config.toml
intermediate_size = 1536
init_std_up = 0.0315
init_std_down = 0.0
warmup_steps = 200
batch_tokens = [65536, 131072, 262144]
doc_mask = true
train_tokens = 1162000000
Each number is 50 + 12 x the weight over the matrix's rms, rounded and kept within 0 to 99. Layers, rows and columns count from 0.

# layer 4 MLP up, 1536x768, rms 0.0798, rows 545-548, columns 0-127
50 49 45 55 43 61 55 48 49 43 43 49 74 48 41 62 44 43 23 63 63 67 62 43 45 56 55 52 48 58 39 48 61 74 58 41 63 28 49 43 46 33 40 57 61 45 36 45 60 34 60 32 41 53 58 41 51 28 48 54 46 55 46 41 52 76 51 23 55 33 62 73 28 36 28 48 60 63 50 44 64 69 50 54 48 45 27 55 52 43 49 51 38 62 22 45 59 42 62 38 37 38 54 17 54 59 71 51 49 48 55 42 36 60 48 44 65 49 55 42 46 44 34 65 45 49 52 63
35 46 58 45 47 48 63 75 44 61 45 80 31 58 47 58 38 58 62 55 43 48 46 46 52 70 53 57 62 42 44 56 64 59 48 74 40 49 47 51 63 62 68 66 68 62 35 60 43 36 35 37 64 54 59 56 50 51 39 31 54 61 50 51 55 79 44 35 58 58 43 47 27 61 36 54 56 48 63 57 42 27 27 32 34 43 43 42 50 59 20 46 63 57 61 43 66 75 64 50 36 53 43 57 36 59 38 54 48 36 56 61 36 69 58 46 52 38 53 59 52 45 35 56 52 33 58 48
66 47 47 36 40 43 37 47 46 56 52 54 38 44 67 31 55 39 57 40 35 54 52 43 27 60 29 37 57 59 56 41 54 53 51 42 35 46 63 50 44 29 42 31 62 55 41 65 63 62 46 49 57 71 67 65 52 32 33 49 80 53 58 59 49 57 46 40 52 37 58 30 34 67 35 36 51 34 50 64 51 56 47 73 41 56 68 42 73 63 51 49 57 55 38 55 53 79 67 57 50 55 45 30 24 57 46 62 44 61 40 59 39 57 45 38 52 45 83 54 54 48 60 42 45 51 56 51
53 39 25 64 70 58 45 40 78 19 74 42 46 45 69 54 39 30 50 32 63 67 31 59 44 64 65 54 48 45 52 60 43 61 57 61 58 68 71 48 58 47 82 37 27 48 39 19 13 56 61 49 40 56 39 61 76 59 39 54 54 74 84 53 56 32 72 30 64 64 61 71 62 61 59 62 32 55 62 51 57 64 48 61 55 48 41 57 46 52 54 34 40 44 62 62 26 77 67 50 44 47 43 54 26 44 53 58 55 55 31 43 46 59 73 54 52 71 55 39 63 56 48 52 37 48 44 27
# layer 4 MLP down (transposed), 1536x768, rms 0.037, rows 545-548, columns 0-127
38 55 42 49 77 64 45 56 38 49 45 45 74 77 35 47 39 48 41 69 55 55 56 54 42 41 31 61 38 63 38 62 43 95 60 40 49 42 74 57 42 50 15 58 55 60 41 34 24 49 36 44 37 72 50 38 45 39 69 43 48 62 44 63 52 44 57 48 52 27 44 41 51 31 51 54 60 55 46 66 45 43 53 56 45 18 49 62 62 34 41 62 46 42 40 45 45 40 46 56 46 60 51 49 49 52 46 53 33 42 67 44 52 58 57 57 39 30 43 65 36 51 66 45 58 32 47 47
45 50 48 49 54 47 53 47 43 70 57 61 75 78 48 63 60 38 57 80 75 46 32 44 66 67 46 51 60 40 59 45 54 67 56 55 47 67 32 56 46 39 52 49 50 37 47 58 74 43 36 60 50 38 74 42 41 71 73 59 38 40 49 39 35 21 36 46 64 62 44 48 60 68 45 09 49 33 74 63 54 61 50 51 52 60 37 48 58 67 60 45 64 60 47 64 55 56 37 46 52 58 39 59 32 30 46 40 53 69 54 30 44 46 39 53 50 63 46 61 45 46 35 29 40 57 30 38
73 53 58 39 34 52 38 59 36 43 52 46 42 41 45 74 48 57 42 17 39 18 60 75 59 49 53 38 55 32 73 37 55 29 53 68 43 72 59 51 54 52 44 51 59 50 59 66 54 40 36 65 68 57 54 62 53 66 44 41 47 50 55 41 66 47 39 61 72 53 39 73 51 40 68 59 58 49 46 47 36 55 76 38 42 33 39 33 53 47 67 80 65 57 47 42 50 41 36 51 48 11 31 55 37 55 52 43 37 33 58 61 25 32 48 46 46 71 53 46 47 33 50 64 45 35 55 38
54 44 49 51 61 69 49 54 55 48 60 53 41 50 57 72 52 37 63 09 63 53 38 54 30 55 57 32 36 46 57 74 57 32 64 49 65 38 61 35 52 50 25 75 37 51 31 32 44 43 63 58 34 63 48 36 36 00 45 57 66 69 60 36 59 27 47 55 40 61 51 56 47 56 45 68 58 46 68 27 54 57 42 39 57 47 44 40 75 33 82 57 43 53 59 56 46 54 56 49 46 49 39 63 47 41 45 40 46 60 45 48 56 63 59 45 52 86 34 41 46 45 51 27 49 49 45 52
# layer 4 MLP gate, 1536x768, rms 0.0761, rows 546-548, columns 0-127
39 46 28 48 30 73 46 57 40 33 42 53 37 64 37 57 54 49 41 34 55 39 60 62 50 57 53 38 57 52 54 61 39 55 42 45 45 58 30 75 63 43 60 60 38 44 24 41 43 28 60 39 51 37 50 62 40 56 75 46 46 51 41 55 62 63 50 42 36 41 41 65 49 44 62 36 48 51 52 59 23 33 47 35 49 61 54 57 67 56 54 62 55 44 32 49 53 72 54 39 50 59 38 44 47 42 53 46 51 39 53 54 27 54 58 48 36 60 58 59 49 53 24 47 37 51 52 47
37 43 68 43 49 38 43 26 58 49 39 41 48 62 46 66 55 44 30 56 49 48 53 41 47 30 66 43 52 63 56 47 61 47 37 42 31 43 57 42 40 68 52 58 64 64 35 37 61 65 45 29 53 50 60 41 23 55 49 44 42 52 33 69 47 57 42 50 54 53 41 67 47 63 45 47 53 40 38 15 38 56 61 43 70 60 56 51 58 36 47 53 41 59 58 49 47 38 64 51 36 43 44 30 74 62 47 64 50 65 52 60 38 44 61 45 53 46 53 44 61 46 42 42 63 75 58 43
35 40 23 61 54 53 40 47 67 46 71 63 19 40 76 58 55 40 64 46 53 64 44 49 48 66 60 46 52 41 54 39 64 60 55 51 47 48 90 67 70 56 65 45 56 46 36 57 31 68 64 69 51 63 28 60 50 45 56 39 31 47 76 53 54 37 53 61 43 67 51 48 64 58 49 67 22 48 65 31 53 55 56 59 68 66 42 57 32 36 61 39 62 47 67 53 44 44 61 48 44 41 47 47 35 44 40 60 67 49 48 37 36 56 54 68 50 46 21 36 58 46 40 57 53 48 46 41